Part of a small language model's weights.
Size: 2 heads of 128, MLP 2048 PolyReLU.
Architecture: embeddings untied during training, normalized queries and keys, paired heads, an embedding shortcut.
Training: 594M tokens, 6465 steps.
Each number is 500 + 25 x the weight over its row's rms, rounded and kept within 0 to 999. Layers, rows and columns count from 0. Numbers have three digits each. The size before them is the row's rms in percent of the matrix's.

# k: layer 9 attention key, 256x512, rms 0.102, rows 46-127, columns 320-383
# q: layer 9 attention query, 256x512, rms 0.103, rows 47-127, columns 320-383
# v: layer 9 attention value, 256x512, rms 0.117, rows 0-18, columns 320-383
# o: layer 9 attention output (transposed), 256x512, rms 0.317, rows 0-17, columns 320-383
k46 118:523466508571499547488490500462499474539471510513495458459528509496496488501531511533465516508496532529504439525523490514502524533542490499453465493524489473485527466510490526487508503500511532
q47 108:550526515472499515462515534513463512481530478498499452519497493538503480505481529494462514487536463493502506449471534498485492517521494511484486509502490542494502503502524501478514498508481504
k47 118:504535492496487469493504516482513528524517482528507525510524507436517516502501479474510454480527498528506492495497497460535531554495488528475493530498519526475466507491461486510516516502471482
q48 098:508549510515506515499463502469513507495554539495527549481494508486444513488544502512526524531517502528517508486510471451506520498491509464516490541499504508449566467478534494502480486534521542
k48 101:518502524511524478492515488497477473499489522493481473502547527463443500462470517504477463515515534509500515503485505473475490491487504495499459447503539476525499499499478490478527466493542509
q49 110:541510475521488469518480486456509528531479503525466505494556535482466526521489482507473515533481490509478516528467492522517533476534472516517485484531509520492529480514530484525487519483526505
k49 106:493525505525490518509483469471482494468507499503489479524520469498514464490521488515477491489487489482526502459499513516470540513488541500485491524501478516469464485477512469510497464502458523
q50 105:520541489527547501502531481531523470547458479519558521492519494504501475469512456450509461502491512473522547505491488497504485511479507515513501491525527491492496487475492495509531439453516476
k50 106:576510470502538521496483504496509507503495527446516503451475533518503504522526495504531457508492490476518521465521471475497455509495485553514490523496481492488490517500510474494506517513513513
q51 109:504527521508540526495442532452507543507516503437499487514497464537465490494518509507496487475491472497505489508504503518486493467511477563451529525493526480471510526498537530507504451502552533
k51 103:476499514490478475502526518503456533500498467530504496505487504484537512476482542501457512530499464517514510483497532463505522471528484469527520530537496452527486544504533532502482482499477502
q52 104:497480508491480478501501476560531528493502502491483513512551497478495492535471426510537481481471498481500541506537458488525502461549518528531511526474528471489553483496455497529454547488456537
k52 102:478491491456474500471513519481523509470545485486471528451505467528483478490503443497492501515535523480508482479500473461489533495511469520503538501501512534572504546491548484507487456475459492
q53 104:508532482534494474546509502489544522520494515474484482534451470554533482491449490520500490491465524520468531450495529526508522489502488497497538495491513460464471476543448532493531458493511487
k53 094:502471454466500505503511500478505466523489475530505498454502519512472477449488481481498453459469497481499476525471560515465469488514457555504518508512498573527480516460487490506482511478538467
q54 105:469503489532511527496486461505494529515450499494498546521490498482509495480505508510528510507515496505492531502501529507527482516479464479462502553483527487486550506488497517537438451487511481
k54 107:526450533519533547499482485516524509494441514519492504469499473498485467500460536500490454493493480544520438496515492441498478532510477467448451496493475487473482481474486516478485460514506489
q55 100:458496483491496501505480480493499475491478488501491481526522495446479467505494574461464521525487479462480498522450498523521513503494532522500492471488511526515510496562519531463488531537477473
k55 102:475485525514509488530497461474509507512542560445476477522496511507449503510470539501493498499513487491572517517465475521485500524464505469519462494514484511499506515505501480485560481503500526
q56 104:473486471498497505487525505504499527462490484513512512476508482488487545517495523554523461497457499495494466516470509488516514525519514519469470532516495497488535506495478469489501502520487486
k56 120:509423465481479532516465513491512501482541481495512539501497493484461492496458513466497502488500469499491513492504435491504496467519520549502497510486547518483488514537487503480506484527493511
q57 097:521489475508562485473482503452477505494492477503472499447507540486482487487472470438528519486513524557518472508507532477471461463477496522514507509461498480534497510458500504512506463509485512
k57 097:513508478514519432504495522504502486511534490496487506496481493462516483506496496502532536504518493479456522509521524504524471462439547541502511476497567466493516505506492517501509492539489495
q58 105:502480496471495522496535518530481508506521517480504516501461453532538488454467472473495496566487544464466463494500490485518526499462540480537520484499486498461510527513487546471503494514513490
k58 102:537501509530488503513552460497516500508502522516509507510494516508506485447509518505450481503450507518533478499487506481471459464527475472504503527471517493480523504508515540530518509527574529
q59 107:487459467481469500485450487525526482468565461515512530517499446482510468476502508529510517484529505516486492513501450471477473518505502472492509516491494547487529516480506458515466503503488508
k59 103:506472470497512487508504510521472503474548509481486492521487525456495482502464477469494451455522507521513456512534482474507491502510532516502507521529499501500511541518485497515537514498486551
q60 098:465528471501499518522480503520512487481503529461570531470536482543475532436488488494486499495548532478510547518532510470501452523497523527518494507497483453545522543478496496499500520486461490
k60 095:541517541518533479517509541502488519476493500492478521498505497492496504503439514498460508459471516494480531513519492498464532525496523490512491498472519511512510532506499519486552544473517476
q61 105:523498527470481495534510477518460519524478479488485541501518547506534473486519499534471522496503497470506512525512481521502494506460506508496531493492489488442481461445480464461508517505505519
k61 101:485484483510494488500515499480476537472531537467515499527474521501485523473491549469476493493495512487503487506519475497519513521513522520501510536525516532482473513461504511549502515540534512
q62 095:492493508502457539468483544484512479482512480524492532523485483437487459523521527535473519468506510478498509534494502464498516484494527485482513491529447512494497506496490506447510487489496478
k62 096:512459513524482464476480503483478486476518516545501483512475501496527532499538523500522518446490452505500509492507501491560497508520514502507514534515521514478500475516456500483502495537467515
q63 094:454492500496496530467488485524489527516508488463560537499542486469507473481507484476506449541491499505488540505531518488480520508492508501563469473513502511523540513542477436491545485474522515
k63 101:495489496543502519487472490492489531529470505520498551502507478473452476508510514492453514488488474505526481514529500507506507500494532521459514509512514510506514461479495487480492469501492531
q64 093:475491464524500465470512518528507516494499498494524529519505523506498457513518573516493519504523486432520480497485466453518499494482461494494513457532544556478481527492499529462492458517457496
k64 102:535520451514455500500504507547476503496533474502492552488476493512529475510503484519500465488447511513474521478521519481470505485483506505528537497503511523531547491469496467558493521492483495
q65 096:520469500495487492467528521501478490455537522506497530467529496491470488490463479491522458500478523508510481487533511510485513491504460480470496512475510531508533488535479475494490518501493484
k65 106:473515514476493488505494493537488512486492495506502474491475506515566499476508466471499507521483499511473483522443483490485500471494487508517493474517515491500496518497468514496520536505519445
q66 093:507441455499483543509529530484496492517470528469508520515534482495521479531464487502519502477507525526486495522496489521522511495492501513466518508496514505515481490496491483483473501489502518
k66 101:457511536479471499518460495505504516533504499504500480509456472533554509486502549504525503467522492512508469506520501491503485521497478511510522484491504510500457485528447524525515478508542447
q67 099:477504524559516506449508518520500476502489509499497514479535544559479501460478510446520462504476514513516494520514528467469492482462553521470529483484525519527505474505533516518478477507533462
k67 105:501518540536529542473507484520502467519517492439513537498447516510529469465511505488475531468565522535469473514498528495539501519472503500472541492500507507459484490496513519478498503509508487
q68 100:479478515525488429465536487528522491496489502454524484486451486490497527469463467491515488499498506516491544490513480488508488520520462495494500518459500513469498493487482534517487458508505508
k68 098:496499511514526536520533487480500488506490497535508530521504509487516547507465436482478492511507489496559486510489474465488557488493471521497497485506547478509501525508483535559516469495497466
q69 097:523472512513516484503533487498530514438504492489535494485534482484460445515518502502525499488516492528521468525485463456451502525531548528514519529520505545472525484507489516463494515506500479
k69 099:470478506505520498471550480508491515474490523542545535538516496477463485493536485500480491522557489492567506480473516495508507502472523516540530516527488507472514474493521508493534503481521474
q70 101:459442487526463511464529496519455514505479504524461500506462492481516473461434481460545504482483509560478515487505522509486483521506510471481525497494502524534468515515475506525527500529513476
k70 099:522527545486496524498483469514502526515479479501526477506497515512523552512494514501491501482512504516495487505503533527484489492497492538467486497461488507504471509481513525506496494514462485
q71 100:480522506546512486487503489489489503524525457522487538468505468486507537481506467565517452487504483488521535534495495461465487519475549513500469485488502510508524501511419494476532465532510483
k71 100:515501511484543526483472534494511520514485470495542550517519514480469528479475509520479517508517544499458479513476568522534501490542508489475521533495467507490545498463535564504452445498532500
q72 099:517468472476501483520492476476499501498555503507501489517482484458451500476547476481497505525522467514501470511482508489481489493520479494504512498501520505504487454558501490485521532478478496
k72 102:500487488497486514522493514505463516505485490540514466526498504457480529518531501498493498482548499461486503516530558486484556498484542492524480514492473463565461519544534532576502515521472520
q73 099:500545536515518486451539486524491527492534511503527474490528531527510537460494473458495496520473518517517497521483491520480482517532504496480479492473509499499529477542512484478461526513527505
k73 097:481524496531517518517483456482445521477452476496505512495529485506485526495511463486526516536488509529521465472548476486509488511514498498532517478477507482538505496501545550521493497521465475
q74 103:505502469510500526513482523463483468477574526453485459493482496535475489470476505546523525506490535525539455546497525473451474474560494463494498518485478495492500518510504557487544486487526480
k74 103:484543492539532505539535547436507470478506507551484565548496479494466532509486487513523470442483527482490500518480518524475502484481539547547472495498466464478481503541432522487487433486530532
q75 099:496523501534529521488490489463460490500521517486501517523508455501472488500500498507467505527533515476510553542542498458508515458479499483441493494501557483541501509472529469476470527530513475
k75 104:502479480548505505496554526480516488473457507471514509476485464518464470517489533477488502519499535539455474492540518542538534495499490517489474482473498525522502492467487473440496471491541476
q76 095:530508510501514502505495504493513521475481518454531487499488461515503508478510425511512495492508472502497523470513480506456464509513489506480486515471554487547503547482521555444495456510508505
k76 099:496556517493491511480550513512482546481501535491468510544512552476493540490477490484460509518550510494493548485505529524467505524529495455504499501476485540473476526498506474452460518523479482
q77 101:519524535504512490505479492529529543490515539495495529509508443465484478471472464532506478522507493487542498490466550532517498466460522559509501500517534511526488477503490490497516516472492498
k77 102:478520516537538518491475500537527464519499524467491544500483479508491481504508521547478508545517499493507542502469543476503506531488547450530509505522507527492561455524465493474524527500502533
q78 105:511518537487493514525492480474491509499499493488503529477523538520532528519517493496547482486509520434458440533512477472544495486499500531499490494481489516519538543481445511517487499456487474
k78 104:528469441461493464471478491509477508459464516495495518485507507548503481509478473449529447474489496462481495535471522500469455487498475498537505526454521482507522521484485490445471517561524464
q79 102:484490531503537531566514519508507494538428503491492502487486491487476478541524485485532496471528484470542467472535470498532475491499505529555473518465467471440478490534470550496498493498507490
k79 099:494523458479478480465523548501511517507518486464526510483485534477497527474496528497504569516509488482513471482526454492487498541464492504508502489518508571515490470509514482503507518538489537
q80 099:478448511506476476479490498508486507457528475489445493533470531495489482528493517491509510564502463477458509492532435516515508462489499493525520524502441519476520490492491475478489510532486496
k80 091:463496475510485537495471496513536506530491491448564493511476504501533507495493530503495472496451506540477528519508500465467487499516564515543537513525427511463506541452499472477536509510501468
q81 105:532488477519542487485483503533478499488470487510513479424480502487499465501481513514510473511443484520502521485479487481504489467490530492520476549479496475514492464522481526501480474505513525
k81 101:517478473492506496510461498495497498509487529525566506508492551489537476467525528515511527507497499514527490534554500506501531504503506528542475473481506474524518512507530481486533541525520522
q82 099:502521519494473478466469509530494518542520502516496462473515502479517448537520529484493509562497500507482487509475499508473480522501524517518495497483539494486510488483460474466536479447481496
k82 095:515544534522498467521521521481512525522475498452507524505491471536469512510528475444441474457464498486509533512540501546488500483539475513476504460485523472515443482535482502492504507461541507
q83 103:544508536518531508530526489520522504484508491512519475531515447496517509481527498448470507499543484498518489503549508515561530542490518451458526506499484527519528470493508498507517520498451508
k83 103:485542489524522514481502528504422537510531489482503472434451456544469426526484502467464496464533507512515489457538526475470506522521522482482479524513489468516506507551527538516547490505498508
q84 100:455468444526507456514458504516506519470484435480485474535483484502476503488510497507489530496520494467493476498542489513445529505522511454477519487468521481449532466531523522528500486482482455
k84 100:520513496494504522459495512478507486488495497500527505486494515489511463454500498524501522472496469515493501509504497499513483480494467516495522540486534484492438549480538459500536494493481519
q85 101:495486478458492504513447510456548517457523550443520507466543491477520519502482547533492524537458469517542508482527515520487511543505524448428549509484499508496487535483483513493502496479513481
k85 104:498493447510464502465531495523457537478543493517518486527510501490507509527526499519498474486518457457479493526509521491536501477570502494523527513468605520503473478557533542509496481522465489
q86 105:545515518496528539481525560508508520480506504472515516499509494528495508450488498479505507530511492497520497482516511536506494509520497491510505513497539509503507511503515501493493479522553509
k86 099:500505508530490456457518468486454525497526505507495508468507457498498463488466489478473455441499514500502503479514518508515509511586502457512477500482494551494498496486510526496517513471510465
q87 099:523502482491493486502472506507484449512448499512494441513492520461484504508521482507505571464507506549518509503480502538520480523506505521488538539493490472491486526519470523464516530466458529
k87 100:498527502476505459527492496497468506497519495499451465509560470513489537554518489522532488519458492479472489498497494506526516485519525491492555505474533464540523474517476454537511513501464517
q88 094:495535465481453507543502481519531502496560511499507541480501478474512507473512466511507486461494504522464487533451478479498528511491446489503530515517512437462522502480449523500497486531524497
k88 095:489471499518523541479501520528508500555457496488498523537471504475500468503490496480430524473488504465502526496512471479519513482486504482519479505504487512475546502511554511467475464523538447
q89 099:494457551504511533480536548487537476518512502511437521484477497506494512509538519474504534471464508461487498552506544473485474503473535478485473475473516503490477504540452510503511510523514510
k89 101:512473516489509512468513475522503482467455442502495516481508534499552538505498531481547507485506472505537528454490504503529492502492550477480520502486474517448459538489516506511513477528519503
q90 109:526504560474553535488492498451455466498489523488493482475486487540528532525480476507529469501558544517483535473526549531509504466443490501512456475480512517517494498509515446512514459565528497
k90 114:488454520501466503526481508547512501476475476538478466502516483509528546508534521505492469495462496501508482495509502484506490514536514467458501535485474470521489481456469491502520526505525506
q91 098:505459537491505463461499498485495459466473490495491545511502494474552466469452500478538496482482527509479451501494500471493506471512478496414538502477540476506481501474487498538533502471485507
k91 095:494552479501479462481500484509453531522471485468492513492513503499560447441540477493497532459440502491540510525454515479516484500495462530509495526483536480514498479489474503481514492536537497
q92 099:502459529514473539483495478515505441480495462523532505450496526496481476541535549540505499482542502496504508484502487536498506558501497471484530499483484540470552530544523489482483534518488516
k92 097:503475492487513523537517509473504514540542505492521525506547446477440499548518513487511473483521513473473474486543515483554464504495498511459506505439515432506516517569513503483500451497501501
q93 099:487463488457477512524466496514507491503484467511497531467513506477484504507558456504473509542487473494442475505466486520524519478537522525464532494497516510430562427469517521486511521513459450
k93 099:506502482494504513529541487453502501512491535498468497520445499507538425546496539476512502471481456483478518486505472510527492481470528452538500490540475510526530504503528473569491488514493505
q94 100:473538513473463506508485500503486509507541512492492503533492514478490499518480452498493551531518490481541528514547466475505503528492522550530522531512490512510448524496521508485505492509517511
k94 098:471510487463509480510498504502505463452521538461479513488510478492456450533511505500525538531484510528539428497530513459487495489499491518515463510517462435516510531508473535529499505494530523
q95 097:520528510539471495487550484529513520526480502490507513503512511482472504509497488482494501482524497410512491480494499502509488507517493518530512486483431499474482479518496508474469431461513502
k95 100:470494503519463483507472530514525507486471518489492492458542512507480473509503473528532533506520494494476540468478522489466515481480509484505517459511491541510532475484507508526506479475558483
q96 101:475529463511490510491493520502438497482483499478468491483498502491472525470468487535480540467493528492520508578537522549508505448609489511466498530453480494483491486541507531492463498498459493
k96 105:478508512518519534484526521498520494520446529522506458479476493525532475484515487514501495469489513521439548516497514554478541524475485496496513474508503480485511532543486506463492481524565466
q97 101:488449548516492504505475482481460508487456495496522531509508479503470474473469512493489509503505534520513480482526503495504471497498472446526519503516490476505522526518475507528488475476502481
k97 100:493507531487526530510514482514488485513474510488516509529465521501514497498437443524503453459455471524478525545478543543506472477505491562442501524488497501482527490487490493470532499512513477
q98 103:496508472528494472524531459501512520477435479505492489524484488528477511513503470460497494532476499469473514484500484483497448522541484462510509484453502498474518469551538516469533540573521472
k98 100:534496518470524535427493487456514473483493492446533514495499505520519477472478520481520509520467507527515467508481501453474490495498501482528477470490516469519512509464536482522538480535471532
q99 095:504488473509497515476501521507479538474452537523535457461468495489493552474533541473493543470473465493493445442474520509550481477476524537510502514467496498500492487558516470491468484518539526
k99 100:466494495512485524493520494516480497495480523487487547487444485485515528551525522503497494497519483521516533476504479501512487510486499495489495491449493484521551483487513531471498476516493476
q100 110:484498506515476509477489519541492522482459499497539510511542487510484471480520506494496509487477523481492517516501545505478545479540473516513469525478496478506484492465512496492462466552548499
k100 104:475498520525492526536515521533540476507486491496510508502498493487481524472473496498427514495465528520487486499502523528481483485516497504494533508493506535530518542482531484513531471454506458
q101 095:514508541485543442495503490494547474481497426507518507491521537547509476479515480472513486550521471529480434492491515506497527482489517497509489527508517477507518494494529473447432505500520511
k101 097:467554504493525458503525492514465493512517518498466516524477455454480468509462569437461497461476479495516488508507473528482477500478512503482503464495515496493547470527505522533530467489442496
q102 108:528557511505553452518480501528478559504509478459503561490489496464557510484480513528504507466510487464508526455541465465496477520489490514504495495513470507489477484526487535515510499513522538
k102 100:509496470529466500464467548489486534509537510523475494529545506515478497503432503511532542493488571487537469486474490463523494498527505530480490532475508473541514447503464472521499532505514477
q103 095:514513546535523505496503505491488507541473507475484471518521497475502514458517467505532523486511500464482518486516516520491504504528473486456498469527498453511490472479517535498532496492543513
k103 094:523537513487528477516557511522477480474449531499556488484466502476530491506468478507476495539520499518537513521494507512483522481520517474502468480491525499510469508496475516444503477514448527
q104 096:518498510503515539501494487436482512456554541535516499442510455496522511517550464507482536481505498532497508510479471484470483550477488507509556535496448501531513509531497517518478497495531486
k104 097:501498490498480515493524500485475510476499461526489497489482510551460490507510507487510500496546488516492488557501524491534474506463557475506473484480492521486514472507509467493526519517466471
q105 102:472458538495543551490522480481484500520523502478534490519511551516492513515488524517489490539544519511482493478469527512525464500453492500540505494499506467493534490500527505573510516521462536
k105 102:483519477539507476476503518531460492467512516495482495524492501489484486528528525494530544487471515483543502493523537525467484482482526498513492475538477531499545508485485466454471568502528492
q106 097:505463446491513520486530515530506492515495517465477505501519519545496528472485460496510483470490524474496522511502510536513473509514530486486493495481506531507528462500496528465491472526525481
k106 103:488478516515496518531502496485482495478444485507501505527517484493510506483540531494529514490492491517499497483540567535484507450514494496518528497502522481495519531476511531521493474489466537
q107 098:530536498515549473477511485512495484490495500478484471470459500535521474522514469545489481557471570477512536497508518534531487527529505502476535530516472478513476492525504489519525517478523503
k107 092:541500474528509505500500478456543516528520480518538498525477471492561529514499521512491533475511477528464477453510537475544492516488495474527509521520485509500477499464515531527519533517525489
q108 095:514499484500482489506508505478515496497543469519485488503499522516527506503512497516456503543465497561509526474525513457500505501479508489495502531498492470459501478483475438510494534518478526
k108 093:502504480451479447541518513476532507471517487499502452487532461491529462511472458453514485511493495532464485499461454488472540524496509469537480485546536486449530484486526520497510507532547511
q109 098:484464462459478471512438496539467465503543484499470492443476504521506479516502466461479504499471471498511457540489502507500492502495504516540507468458506466550530519505491508514466466537476527
k109 094:518482518451492541491514551499482470571522483461446492536486522527507512522548478536510482539462473491499534513449502446495494528522507508488525524487505518531493515429479477525492514535483534
q110 105:483494502477480505514514466468496512514498477529509511546496506498480498531521525476478507526537513535513524499470484468501494475465522533518517518487490488483490499551517492497470467508505530
k110 115:525546509505529482542506502487532495501523509483476489534498489495492512518507545515475490502471448490513499488511461482507520477476481508522528483513480498542489489512477482559482516471463512
q111 095:530485505472487522524481512506522533496515475494510487517489509450544496519524496484535496469552505460496505509519522482518470475487500484520517527440515525509485440557491477473524504509508482
k111 099:501536489477479486457509547495489520492502540479471514451497514492490501495494463495527547474498513526501518513498444461470481500557475508526511503470487478511513494486480472528510482536475485
q112 094:518461483445435524506466531497507503501528484519505504479450534521495480522537527474527514540519471493524522469520543514498464513493524478455534516471500544491511532465514497516511539482484514
k112 097:479475494518496540507496494530552528521497497537492517515514503464511511466528523496505500477502500497479535533469486528479458486491490478466481534525512455518507508483515484460474490495509430
q113 099:486518481489533480464529531524498516498493472519505506477481517495528507535494484526503540541548502485527492497491519514483490548482441496479546516481476519493509528481473526521481504507524474
k113 099:475460524506495536483520492496544471490577504492462495504518472508501520545507489523526541533485463528516473494475485484530532536484515480520526497502438477464517472471531556537479544489493542
q114 097:482519478473470514491498498524476498507514499538486475543506523463487471496532489502458471507450483504485497499493504461480511473468509538480539493521497471481492526518501517493506482498487503
k114 096:492489450527506504477540461496498487516482507465521507485503495476454445515499506517496495483507515552471491535507505512522504506496536502515468529478538491515514525506466505470492512540497487
q115 106:492498509497506514462496475479515517499529494532499497508528515473503505541529529517476477506523467498527495500510479481468480506468530497548492507512505524516514482541513442503512527480471496
k115 105:454498481466490503513472527491543516476543486517471454510519516495485535496484515507518523495506434491487505485527490490506508510490509500509482488504511483504462503495523497490489494501518487
q116 108:439518477470497465499518475522495493484515506489497483513518509524516477491521493493482492500508465503502528478490493500508496567493458542447518487512481525510495494490489487492516516495487500
k116 111:499481475478486497515508523487484479479528463478520483522489543458511491543483504485509464520490472471478457507470509446496477495519486496528462510502517486478494529515496532465495505507505510
q117 104:508445454494536478497467499481513521487487510506483556520491504517473460490511479498491513511488471520455513488494479512554486523502503515474462513522462508497511496497494482473463499476515535
k117 104:520490470497482506517519526488464477553490471464503513479499512484477446496512517514482471459448474489487507510481473455486433494542536494489504503554486516538434475471483495481512462448466476
q118 102:491476515562491490505508477485470503529508487504485530448450527517510533480533530512471506509491513502509486517517555487506525478488485458480525464496489500474494488496488510496480472505479493
k118 102:486508477529490524490487512466505470474473542432500490512515467515481530471471521495487480484496529512459500509476514532498551483543469487465528457510461526487469490486488491529478478504537492
q119 095:498500474473526511552521492497515521530490450516457519492527554476491504487542482495498556501511475473519519470478501490493491513494524504532485515505506530488490479480529501492526522463485533
k119 100:517445487483442519500525522478521531477519475527503488473518504493524522539538490504516486531542482497480504469500478475472490520490514479527526508509486490518494508495514504520505545534487515
q120 097:481428489458487468506504518484508530465531498505495509496470517524503514465491498489538524505521497525515475504443493525524538485488551506498490508472577524502498485538464437479487512524510482
k120 098:479491479529476494460524460499494481513476466528464475508495505515581515533493529475522491554465498534514540553478505473476437502476496510498519468470498512523495515510481488469563495473472487
q121 103:508479479483462460538481493488490532520494504504517507516471512538513486488516498523506509494493531488521526499518472522492502481483501534451506555553491549505471512522483522480519514477533521
k121 103:492479536537483490506452485495505521540496508505512503506502542506486514541502487528473479495538477522538509503476449487505496500482534482512497443497519525508538459520491470517475507562540456
q122 105:479522524523515536512532509460475482463497514491541514494463507459498515510550553466562519486522520493476514556495478539467473455492501490466519511457490532468532543480448491473504504502493486
k122 102:559499517543524472505505494451498548489483527482543442501519533516508510553497499521479494500515495474525520504472523499490500503501496511490498504518470522509497511491527513455484496481557514
q123 098:477486482498495532489487483515504480487505492532474506502469504478516477525518489471506490497530510501471538512489513493486521494491446518483475531516482523535506549488499533442534539500528500
k123 099:517468478481477461488484479527536496466439548519490512510498506487473514505486512501484482543462529519513531498489470535532472570468518550500484528474475470471506490491525473495520463518479487
q124 098:489466474499465531498497521500482475483429501499500519491515495477475479529483542476502491473472517487489492475533476507519485461512486529508518538484571518501460540519485502515526497473526509
k124 096:510514458485521515469489484546527527541554507503476556480548520528512508514501488519460493481495510535500465534533466472476491515488521504476513506508504487463507487504488474481472437487520520
q125 099:507492499491500502478494476480507516479551516524492513513496485513519487489519523472492481492505554534525497492545477512497510578517490507472501512429520463538562520508484496487514506471524477
k125 105:518439502539502546491507509522502524480532483518530493513508508506482434503495517478501510508507479529531533528505567520509491468554491477522508490521504540561534478459493510494505502528525506
q126 099:501545535504509493554461531480497539495547467537506502513515524480479520511506532478482462505576494504453463488487477486509468544516440492505466482519508552525477501520515508467491508472468522
k126 097:462465532439447504481496481468495501552536522509455490528523464497455552511502513530521535542530471509521493511492490486504475496517470507517477525479507481494473475480493471548496493494474509
q127 103:511516504475503531488519534433536534505499513502460513506526511491511530483483500491542486466502536478479515513487504550477488511519529484499485479485491481476478540545525513517465476515480466
k127 100:545481509497514529549520443493503473491535518486509480499529472486493518548491530496521496494467541467471514499480529522515507514566481496505524475484520490502498500505490486552485498491474513
v0 095:487489517477505533501505468507518498513537496508483503527529477474540475500548485501532517504457473520512565529523477489525501495518492519510489536541531502491490484466484497527469506469472496
o0 099:498475520507486519470510440518477530487461486511561513513511499442485496474491544450484548461478531500509521422513478485510506506476559467506513472493483513518495475518480547477483477515556507
v1 098:493486501466428447530523498427525510497532482508545521497472477491502505500523486451482493530481537516493516524518487494458554463465501497495501500470515507511490475480471489509521552506508510
o1 099:519511492496491561501481515460529458508474509477457482515533510488493486494494449499498487526499506501518481454490510508492539467536525502544482523483496507454508517503521460493433529527520513
v2 099:491442502477496469504490493444463529509496492508501503490502486512490512514480493550456526569548529502530470502489466592488487511508498520518533514514552502508546456528507494475518458469486531
o2 101:486491516529527460506470515510480524532500516485529481504484507492494542485519454518492463524494491470511462503509476469526507494456500499524535516493526544489463516483467487495516517533485514
v3 103:517495501516432476534475468544482461506525507488501516476482485484494526486523485509451487495553470514503480508533497518486503509492514511504521507524528503484506480498469490523476515550500552
o3 101:528508505484454502459504499520503470497512488529487518446439513494500526508524509461473511484541477512492532451483517508494550531481506545538502478494514501510461529507545507550502513526464495
v4 093:514507493473527489517508482503516478491471501482516547475490516509521546510511568508504484506487524487505515484471500503498506503488494522497405496473539487493526492463484528503505510499494479
o4 104:474476495512492473493529480501504499518473506486492473512516511545479533503502486545480468566482509466508515479483424500508547482467478506489450533516547463471497511486440470505491504496474481
v5 097:521499548487479522502460488495493544528489445481545524483544465518482502481482467502494480512493504548494477490508516479460492512519532508489497482457521509553481485480501470530483487510494532
o5 097:514504520524468496544481476502544510512531477489497513506491488482437503461480458526497466548515508533471471537480503488481510485509498502481531456479479487488531506460458436528533482496509543
v6 096:503468467478517521477452476499532522490477477478518498448486506464477465511490508504455431469476453464492501485497500502516518489504509480511458462478495480538520544520488495486471507507497481
o6 095:489481525439521483478476477516514503495531487520438537500477476568503502512521542504496436484473502488468489477521497517529513510523534475500525485532492473502462513470539497528520565504465466
v7 105:512466476543496463497479497459491494490483522511472537475524456492508529501482509481524479465476496452487527482495525434504507502507504515528492457499509483484464539536492531497510465507510492
o7 102:518529496495527482535526532524459518562492512520452494526520465497492498479483529474512488508511499474462511506489492484487491476480461479511503452528487477474530545503513526516512486504513521
v8 097:521513471546532469468507491509497497549579503504490523481490502519516503479498500492470493513507487478499497498445497518523497482479522503509476466517488537531496481492527504493454500477460481
o8 099:527443454486492511469498488490513532480491495529477526494468514479514464474503503488459522514514485470507475505486488502456534494567519478521436508489531559478519508505504481555499476492482517
v9 101:518486469537474446529515462496467496482494482528501504513524508496498468479505510514480507486509476482460479551488527465484518508514475488503482500478502486511514508507495495510526519514505442
o9 097:491502500488498496514463494526504565498501516512504515580513481456494513475519479521484469525491518497511531502505495511517482498469502515537462518465510473478546547518488479539490563490490499
v10 104:476502476506471471495482473482500447477482506488495485549536521512532529515488464506480512489507527500499489523502499506502511501462528548502489502494463531500487534501482503505527479459493490
o10 101:495454444461488475513510473491491523504492524510504511495482502512514513473507468489523534493494491523489503481492474557515472510508474519520522536467529536486485476480512509510488514461487480
v11 101:500481545499528506489562489471460488520453491527527461504498495491458510509489473501517522466466485528527487516475551501512561500505460491478501461504494540514472476435479487485490520498465520
o11 099:465471522479496521512511460490485532532466542470505462486510485456486477526522474514511487490533543493470501516434497457477505503488472485502538534529478478542446503465423517496531491496470506
v12 093:498496455478496506506500475489533487493500559477526533483477486492473501505446509470518508498569507516446472464486528463544497495519519521470544475477513500505501469510508493516519487485512454
o12 098:501504487488473481479484453534474482490490457511568505485476517503489516494459483512471468507532464505475518489516507507494449469477524512486466502525533521504450508499488483520471491516536551
v13 099:554502509500499478512525495513455477491514508527463465480488520510474509501517434496486483514497515505529504518488494504488499511490462526503512494464505494491499476521523510516525466493466519
o13 102:507447527525500456532510514448516511449482495521492493501457498496518486504521494490527504464555533430526484503536507498491507522490512513463484480506480490484519505487486526512456485488469526
v14 103:516525485477487491467502500522518488558530490516530500520507515503503534488492452494496517440454472444473503458488479530522476518470533470482508482528479509504485500479503539527479506477523534
o14 099:490519537482517520495478521531497485518498503531502451485484516524518488472503504497499516537480491534448476452493452491470528534533506503484536545530479533509519506498477508513494489487462467
v15 094:508513484457538501501463491513510505503507480531503490529493496537470538516509525515473506490512504485513507500484491513465511515502519501501483481521462482469506497532524467499498513566492499
o15 103:442527507513518502484508460461533517483491495512509521560489537454474510543493503490494494495487473514479518480506491499495536480487486490510503478538512527499491472530480483488503483508465482
v16 093:447478480521507467496507483499509510502481504501506500500494543450555483500472532467547555536508493478499461506505465472511495504549478485537488493524486506486474474506485488523485498513507476
o16 094:475523503497508494445500541499482470503487459442521467488467518488495512488467521480538532504512515467502513500534511470531535483540500530477500492527508493476498503531505534488465485446514526
v17 102:548513490495516501464515486512518465462519482494540529493475486479481491499472473488507505484493475523491496446458472491499557515485530512499488476513507512422501457474476485459477515495509475
o17 104:460508534514456494547501497465504483529486513579471509473445481473501478501499517503504479512526532525466517488495512485516488522505491527481465485508494482493493463483446514454517514507461493
v18 102:469484465499530479479489502503505503516485507507500477435471530477458470483493488477546463486478517489517504521499518485512491497514511488490484483525533457545493511492426498476507524509505469